Each number is 128 + 24 x the weight over its row's rms, rounded and kept within 0 to 255. Layers, rows and columns count from 0. The size above them is the row's rms in percent of the matrix's.

# layer 4 MLP down, 64x256, rms 0.0881, rows 0-63, columns 0-63
size [110 107 103  96 109 106 102 104  93 101  94  99  91 103  90 103  97  92 100  98  93 100  99 103 102  95 100 100  98 108 102 103 106 100 102 103 102 100  90 100  99  98 100  93 100 100  98 108 101  98  92 103  98 101 100  99  99  96 104 108 100  95  97  98]
[[145 180 106 178 112 132 197 108 133 127 129 131 109  90 122 138 100 139 104 128 165 140 116 126 117 148 172 132 137 133  95  85  97 110 119 111 127 127 142 114 111 137 145 107  98 137 106 118 142 122 115 125 148 104 137  99 150 148 110 147 112 129 130 171]
 [101 120 161 153 129 166 124 125 154  86 143 130 157 134  83 146 153 144 142 130 131 157 145 161  83 143  83 155 141 108 125 133  85 116 145  82 162 136 142 129 122 113 117 102 139 125 186 161 109  90 146 148 131 164 104 130 144 135 118 135  75 169  84 121]
 [150 125 123 112  92  99 143 153 123 104 138 127  88 137 172 151 109 115 134 106 144 136 132 150 167 110 121 131  71 124 139 104 121 160  99 132  95 129 133 145 144 109 120 151 168 172 183 141 152 107 143 144  90 131 152 157 108 155 120 105 109 142 108 213]
 [135 144 146 123 179 147 135 140 112 141 120 126 172 133 157 129  99 120 144 126 169 139 133 146 114 142 106 160 121  90 128 138 131 146 163 161 172  85 150 112  84 129  96 183  88  98 143 114 134 124 155 157 114 181 122 155 121  90 144 158 159 172  79 154]
 [136 128 107 114 192 139 127 166 123 117 134 117  85 150 147 113 126 150 119 100 142 122 129 111 112 122 173 118 102 148 139 118 116 131 111 141 114 143 129 132  95 158  77  92 140 150 142 136 107 159 120 150 148 146 130 129 148 152 106 109 100 107 121  92]
 [ 55 125 134 146 129 122 109 125 141 110 118 113 118 136 157 148 112 110 116 117 151 116  93 101 102  87 111 110 116 155 106  87 132 146 112 168 139 173 119 131 120 112 165 123  81 117 133  86 123 108 129 162 127 124  88 127 126 108 148 125 160  95 147 118]
 [123 167 167 122 144 164 130 127 162 190 123 138 148 112 100 108 137 132 127  63 160 103 146 126 143  95 117  87 130 134 114 145 134 102  96 128 129 123 106 119  98 136 145 113 151  70 141  73  90 115 172 160 132 125 117 172 115 110  96 117  70 166 129 135]
 [133 162 103 127 117  99 105  92 145 143 117 107 144 131 104 102  97 125 142 116 121 118 139 154 144 116 149 120 140 138 152 168 187 109 139  87 117 149 109 132 119 143 173  89 109 135 145 138 136 101 119 149  98  68 110 125 139 128 138 166 120 128  89 165]
 [117 113 171 106 177 180  80 160 159 119  86 111 134 143 119  92 144 121 147 120 134 154 126  97 129 139 113 156 130 124 109 178 161 150  80 143 132 120  75 136  95 150 136 132 134 115 115 112 126 173 134 136 111 132 153 138 122 156 123 107  93 147  78 149]
 [ 86 138 122 135 181 140 137 128 112 121 120 142 106 127 167 170  87 162 124 111 168 144 107 124 154 126 154 119  69 155  85 132 152 101 201 146 139  76 101 121 109 137 133 116 122 167 135 120 166  84 125 102 141 141 107 113 124 133 137 125 132 142 118 127]
 [107 121 135 128 133 109 132 120 149 102 142 150 130 119  81 144 168 121 137  98  85 141 110 146 112 119 116 149 138 124 150 137 130 108 138 137 123 144 183 130 135 136 168 100 130 176  60 105  97 138  98 142 126 105 155 126 133 134 112  68 161 165 107 124]
 [146 146 113 125 143 109 136 111 109 129 123  92 115 113 181  91  68 110 118 172 117 176  81 133  80 134 133 138 128 151 140  72 119 130 162 200 119 125 107 121 129 144 130 122 106 121 160 143 123 102 173 131 153  64 143 150 151 121 101 109 136 141 102 127]
 [ 98 122 113 120 143  87 127 118 120 141 112 135 111 130 137 116 113 147 154 136 105 153 135 150 113  96 115 100  84 158 132 126 111  90 143 113 140 136 137  98 119 112 105  71 136 144 173 127 132 132 105 105 126 138 137 134 141 126  86  84 117 123 172 128]
 [143 154  90 169 108 131 125 120 154 145 157 122 119 118 143 128  92 113 136  72 134  84 126 112 147  92 105 167 123 131 107 132 116 111 124 158 135 144 148 165 124 125 148 156 142 139 113 119 106 170 115 117 124 145 146 103 112 145 118 126 140 120 158 123]
 [126  95 111  96  96 103 147 124 136 118 157 182  89  92 124 146 165 129 136 107 137 125 126 125 141 166  97  93 145 104 149 132 115 134 139 119 155 150 158 126 137  90 151 130 169 158 113 119 135 172 117 126 125 145 102 130 136 136 102 130 177 110 138 146]
 [116 146 109 163 108 123 125 130 132 159  55 131 132 140 106 158  84 121 135 125 113 127 149 118 121  88 148 147  98 131 140  75 137 147 118  99 141 121 116 152 153 160 149 103 169 113 130 117 115 173 159 147 158 144 111 105 137 124 136 143 146 125 141 127]
 [124 137 125 122 158 114 127 135 133 149 126 144 137 149 144 100 119 155 140 159 130 119 150 129 141 143 143 114 115 139 138 141 186  93 134 137 146 115 155 173 117 116 123 159 164 127 124 154 118 155 178 128 105  98 135  98 137 110 136 146 113 166 136 123]
 [138 144 103 140 141 125 157 117 128 176 105 129 100 114 158 106  95 133 162 158 127 113 100 170 118 143 119 126 163 121 113 105 126  96 110 161 170 124 122 128 137 120 130 149 141 131  79 104 146 138 105 122 133 128  93 144 146 112 160 147 121 148 109  89]
 [113 115 125 148 114 171 142 132 122 127 150 160 139 145  96 130 162 129 130 194  94 129 100 126  96 162  96 104 101 105 160 134 134  80 130 126 114 165 142 137 159  99 139 117 128 160 111 171 150 104 112 108 124 117 107 119 117 138 121 151 145  87 157 111]
 [138 144 124 114 147 143 130 108 136 124 164 123 125 138  95 110 148 127 115 194 131 101 146 156 132 117 113 167 165 157 136 114 121 114 114 129 135 113 153 101 157 150 155 124 116  94 125 124 141  91 114 129 136 105 125 186 116 104 155 171 106 160 129 104]
 [133 119 126 144 161 139 106 124 120 116 118 106 172 150 124 159 195 111 130 169  99 140 115 108 122 151 137  92 139 105 149 150 182 138 100  95 178 146 138  84 143 139 128  99 125 142 169 119 125 143 129 112 156 141 119 108 111 149 111 115 169 124 158 159]
 [123 123 167 123  99 118 119 126 148  99 137 130 163 141 113 150 134 161 136 113 153 128  88 109 122 151  91 151 147 157 119 173 144 146 116 118 129 130 118 115 144 111 149 126 122 146 103  96  95 120 136 126  78 168  90  86 120 151 120 122 132 153  88 181]
 [173 143 148 144 118 106 145 100 118 112 179  97 131 129 128 115  82 136 119 143 118 165 109  99 133 134 176 101 161 103 117 209 155  99 151 123 147 120  89 144 159 136 130 140 117 139 168 122 154 125 123 156 100 129 101 128 138 123 154 150 128 114 109 174]
 [167 145 108  92 107 123  97  93 122 176 153 140 151 129 139 102  94 119 103 109 165 135 165 145 109 160 105 126 136 181 154  71  97 144 129 117 139 139 174  89 102  91  98 163 128 118 140 113 103 158 163 155 118 108 133 145 120  99 133 123  85 121 101  88]
 [170 139 138 114 108 134 109 136 102 148 186 131 117 137 131 123 133 167 134 132 152 157 129 134 156 113 143 127 168 160  80 113 124 109 129 172 110  95 114 145 133 122 104 160  91 125 116 144 142  98  83 124 147 109 142 110  71 117 149 154 106 119 133 106]
 [104 113 162 147  92 120 142 162 118 114 135  85 129  86 103  87 131 140 113 107 100 141 138 116 127 123 117 115 117 122 117 131 141 143 144 130 124 128 108 116 175 140 118 157 145 113 130 146 108 134 158 128  84 152  78 143  87 111 116 125  89 137  92 120]
 [ 63 110 147 125  66 133 110 154 129  99 112 128 158 128 139 122 138 101 158 131 126 126 127 103 123 119 134 121 162 115  84 121  88 133 130 109 101 153 124 117 127 174 146 112 138  91  92 150 126 124 124 109 143 146 139  95 150 154 169  81 112 153 102 146]
 [120 142  87 111 100 128 132 148 145 108  83  95 128 107 141 134 154 122 177 147 110  95 121  95 152 120 153 102 128 120 127 133  95 134 156 111  96 126 118 124 160 122 106 162  86 152 116 175 103 122 133 132 141 148 103 125 122 115  98  96 132  76 144 130]
 [ 81 124 125 133 154 129 149 162 150 141 130 168  86 122 126 136 153 147 107 115 131 115 148 113 160 126 128 146 113 108 112 136 100 170 138 139 127  77 160 100 139 165  97 155 131 136  50 101 165 155  94 111 123 114 130 120 101 113 159 128 162 126 141 134]
 [ 92 107 134 151  97 126 105 138 157 149 147 142 103 139 119 139 114 117 170 112 135 119 101 127  99 138 140  94 107 125 135  79 127 150 113 166 152 117 151 126 169  63 102 176 153 149 148 106 176 136 103  91 109 146 168 162 156  87 147 108 127  85 102 114]
 [169 133 108  98 149 117 124 116  94 148 155 118 102  96 135 134 151 137 133 151 119 137 100 170 162  99 116 125 192 121 207 113 117 123 170 135 141 129 113 145 100 153  89 112 135 132 122 104 118 133 117 110 111  64 137  70 134 149 181 108 107 131 122 149]
 [114 158 132  91 122 153 161 147 156 130 112 136 124 172  92 122 138 149 145 110 139 138 150 107 169 182 144  93 146 121 109 111 140 159 118 114 148 116 135  99 101 149  96 121 118  91  60 181 128 143 103 148 136 180 134 143 142 118 140 141 160 172 128  88]
 [139 128 166 121 103 125 177 145  97 104 105 122 153 161 101 153 146 107 141 142 126 115 191 121 137 140 113  92 108  85 108 126 183 146 115 184 146 127 128 125 172 146 114 131 115 126  91 135 141 142 165 146 111 143 121 122 151  66 120 100 155 129 105 111]
 [128 143 141 152 117 159 118  88 143 147 128 135 131  53 136 138  78 108 125 141 113 135 125 152 110 139 105 120 122 108 158 113  82 146 123 114 134 155 138 144 145 116 133 138 111 118  89 115 126 104 140 117 152 109 130 191 109 176 121 157 109 138 179 138]
 [139 100 159  88 114 136 108 118 127 118 106 106 130 101 142  95 117  66 136 156 107 155 140  72 126  95 130 151 118 179 138 137 160  99 153 107 110 144  97  89 167 122 156 142 145 137  62 152 144 116 192  93 176 112 106  95 148 123 120 112 148 117 162 138]
 [125  82 101 146 161 116 140 125 142 194 111 139  58 120  95 132 128 133 112 124 129 140  76 124 109 124 145 119 120 162 134  69  88 156 108 172 159 165 112 143 157 113 135 123 141 116 158 154  89 100  96 113 146 127 134 119 140 130 141 133 155 102 155 100]
 [118 113 186 138 128 168 114  99 123 100 114  96 182 144 104 123 114 143  90 173 109 100 100 134 103 126 117 117 109  94  97 139 134 120 113 117 137 123 156 103 140 144 181  91  86 107 129 101 161 152 116 135 131 149 133 123 117 112 119 144 160 122 125  95]
 [128 114 177 128 118 136 134  90 165 154 131 126 125 160 126 129 130 118 123 114 152 125 154 121 152  96 125 159 146 125 133 101 114 127 102 122 139 137 142 147  98 133 130 163 134 100 113  95 124 141 125 104 145 101 119 126 118 119 126 153 124 108 112 109]
 [113 145 107 126 148 147 132 121 125 188 146 100 152 124 125 173 176 116 123  92 111  98 174 110 155 111 100 134 116 192 130 143 120 151  86  91 100 136 177 135 123 150 150 120 153 129 117 135 122 106  96  88 150 156 132 129 153 106 137 119 136 142 153 117]
 [129  83 138 129 143 141 106 130  78 130 127 148 137 104  69 130 132 107  86 113 116  91 135 162 128 133 164 128 159 127 149 150 162 122 116 115 101 150 137 137  94 123 141 141 129 116 136 132 150 106 115  95 170 150 146 149 112 133 112 128 126 150 119 142]
 [140 149 114 113 139  89 124 149 104 114 143 135 132 166 113  96 162 153  57 148 137 130 162 148 131 116 129 140 116 118 127 149  92 107 169 141  95 117 125 155 128 123 150 134 102 131 163 112 106 117 114 121 148 114 148 155 113 181 128 158 133 140 132 123]
 [155 135  86 152 120 107 116 124 104  98 109 157  79 132 189 142 140 101 120 115 116 120 133 141 134 162 186 157 132 159 127 129 161  77 126 119 117 114 120 127 121 109 171 104 132 114 126 142 118 136 146 103 183 125 143 107 152 131 131 129 127 143 154 132]
 [119 173 131 142 129 112 131 138 151 132 106  96 107 101 120 143 139  96 136 108 114 105 176 142 145 146 110 150 131 166 130 164 113 101 133 158 135 166 128 118 132  83 159 164 139 126 148 152 119 102 194  99 167 126 119 107 109 133 110 126 159 143 136 121]
 [159 115 147 164 114 135 112 153 107  99 129 114 107 122 144 126 128 118 108 120 115 155 112  99 158 150 115 145 128 135 106 127 143 158  98  88  98 108 105 162  68 153 140  82  99 127  94 125 124 139  53 163 126 137  94 119 119 143 122 147 126 124 168 111]
 [102  89 145 142 141 147  86 129 135 104 140 157 121  97 145 153 108 122 130 105 142 157 113 149 136 121 145  95 125  68 149 154 109 116 118 131 149 108 132 132 127 117 129 156 123 114 133 121 146 168 123 138 113 154 133 135 166 143 127 157 103 143  68  78]
 [141 137 149 129 155 117  83  93 124  99 105  99 149 145 173 135 118 146 127  86 138 123 118 110 141 113 143 140 143 157 117 154 203  98 117 135  92  84 130 119  74 127 124 117 112 133 117  93 127 168 109 146 129 162 106 119 120 133 107 142 110 120 153 137]
 [142 116 113 186 139 136 103 125 129 112 109 165 138 142 125 126 124 146 136 140 112 134 128 161 151 129 157 120 112 113 173 190 143 128 135 139  78 128 137 124 137 118 135 112 120 128 153 115 145 108 151  91 101  70 150 151 122 145 149 158 125 149 149 165]
 [117 174 135 148 127 120 126 118 120 150 124 148 167 124  62 134 184 125 126 153 140 106 140 112 115 105 124 131 109 119 149 167 114 142 149 118 118 127 117 126 162 153 111 116 149 156 209 166 150 109 126 114 128 137 172 160 117 170 120 155 160 170 137 156]
 [156 153 133  66 102 130 135 116 117  98  98  94 162 140 122 134 123 121 134 112 142 167 112 126 125  93 116 123 175 123 105 147 154 142 102 126 142 149  97 118 136 110 121 140 120 119 141 138 133 133 179 159  90 133 146 121 117 160 162 112 154 123  99 146]
 [ 93  81 111 105 158  99  97 125 148 152 100 187 161 151 181 124 113 136 104 100  90 159 147 156  85  94 137 146 137  96 126 139 127 131 154 158 124 142  92 147 128 149  96 169 157 112 138 149 141 154 101 136 101  95 136 145  91 154 130 103 128 102 137 119]
 [128 133  98 121 136 128 144 130 111 107 127 163 130 116 161  95 146 154 118 123 148 127 139 146 127 125 138 133 111 135 142 104 113 151 159  95  90 117 140 137 148 115 104 143 110  74  73 119 118 109 164 146 110 104 141 150 128 110 108  94 143 105 143 100]
 [171 129 134 119 113 116 164  95 146  91 114 102 129  92 146 125 110 138 109 141 143 151 114  87 124 178 104 141 109 154 134 153 142 154 111  79 141 157  51 114 186 161 143 121 158 126 118 146 124 119 126 142 173 122 172 124 117 116 133 104 113 123 113 126]
 [111 127 123 126 113 153  98 154 151 178 153 132 152 155  90 114 154 146 145 144 118 100  78 124 114 125  95 157 139  99 183 133 186 146 126 147 140 102 144 121 130  90  86 114 136 142 165 104  99 114 128 154  99 144 141 151 104  96  96 113 108 157 142 103]
 [140 125  98 147  94  79 145 163  88  93 137 124 130 143  99 115 128 164 156 100 149  86 119 105 120 124 138 130 128 136 131  91  73 159 111 135 115 112 129 122 144 127 115 111 155 119 139 109 120 139 119 133 134 113  55 108 113 129 158 166 129  93 145 170]
 [143 105  81  85 128 107 107 115 111 129 109 133 110 105 154 132 146 132 122 149 117 119 108 111  84  99 152 152 141 131 141 116 130 138 142 110 150  70 113 141 126 144 123 152 158 143 107 135 151  87  89  91  95 119 124 129 147 115 108 138 151 110 151 117]
 [126 125 138 149 148 105 109  80 149 146 160 115 111 114 119  96 101  82 121  91  89 145 108 111 106 136 126 162 127 126 142 159 131 125 144  97 115 108 119 137 104 135 123 136 149 115 176 148 144  93 139 151 113 105 137 142 199 149 110 135 113 127 110 105]
 [123 104 143 170 135 107 134 159 150 142 111 163 129  99 156 140 123  54 124 143 127 116 105 158 134 131 159 134  84 111 103  96 100 159 150 146 103 120 104 134 139 129 128 113 136 142 166 174 128 114  96 110 138 141 128  97 137 116 117 108 135 126 158 104]
 [122 139 142  85 122  95 151 132  86 147 169 189 128 149  86 145 160 129 138 104 116 113 127 105 155 122 136 150 129 100 148 144 136 163 121 146 102 121 156 171  89 142 171 155 118 126 106 139 119 111 106 160 113 134 165 134 122 162 122 134 178 111 108 183]
 [119 125 131 162 113 161 148 139 110 137 147 132 132 113  97  99 167 151  74 154 127 145 104  83 178 165 113  98 107 136 113 113 152 156 115 135 120 103  98 132 115 129 142 106  99 129 100 123 116 114 122 132 138 147 137 141 123 106 130 115 139  94 163  95]
 [121 129 106 123 129 104 150 154 106 159 112 147 111 113 172 161 123 125 155 129 110  82 138 124 100 123 129 155 139  76 144 106 125 143 155 135 160  91 121 118 113 105 142  95 150 162 142  68 157 134 149  86 110 113 128 128 124 119  83 105 134  90 107 149]
 [135  72 145 149 103 123 142 110 121 101 117 102 154 123 114  92 116 132 129  97 123 122 143 127 143 135 134 104 131 112 115 131 117 154 127  70 108 155 165 165 140 144 121 135 142 145 166 121 105 149 192 137 108 118 133 112 139 123 113 158 112 122 152 110]
 [131 151 141 161 144 132 147 134 141 106  95 104  98 140 141 136 155 154 118 109 103 161 138 124  61 143 139 151 166 126 128  88  82  78 127 115 124 170 157 158 122 103  88 111  99 150  98 124 123 112 128 141  90  80  89  92 133  98 114 118 105 122 148 119]
 [130 137 151  55 129 125 148 111  67 141 130 149 167 136 115  92 138 176 164 133 128 118 155 117 134 120 120 115 157 122 107 196 166 137 114 111 119 129 157 108 109 126 103 121 131 149 143 123 114 123 144 162 109 144 118 125 129  92 133 151 110 133 137 117]
 [131 126 141  87 142 142 114 152 167 132 143 124 131 155 133 176 114  94 164 156 139 107 166 167 128 124 121 163 148 119 160  99  99  79  77 149 142 126 118 120 115 151  96 132 101  94 104 117 181 109 125 130 123 108 144 125 131 137 144 156 137  95 182 104]]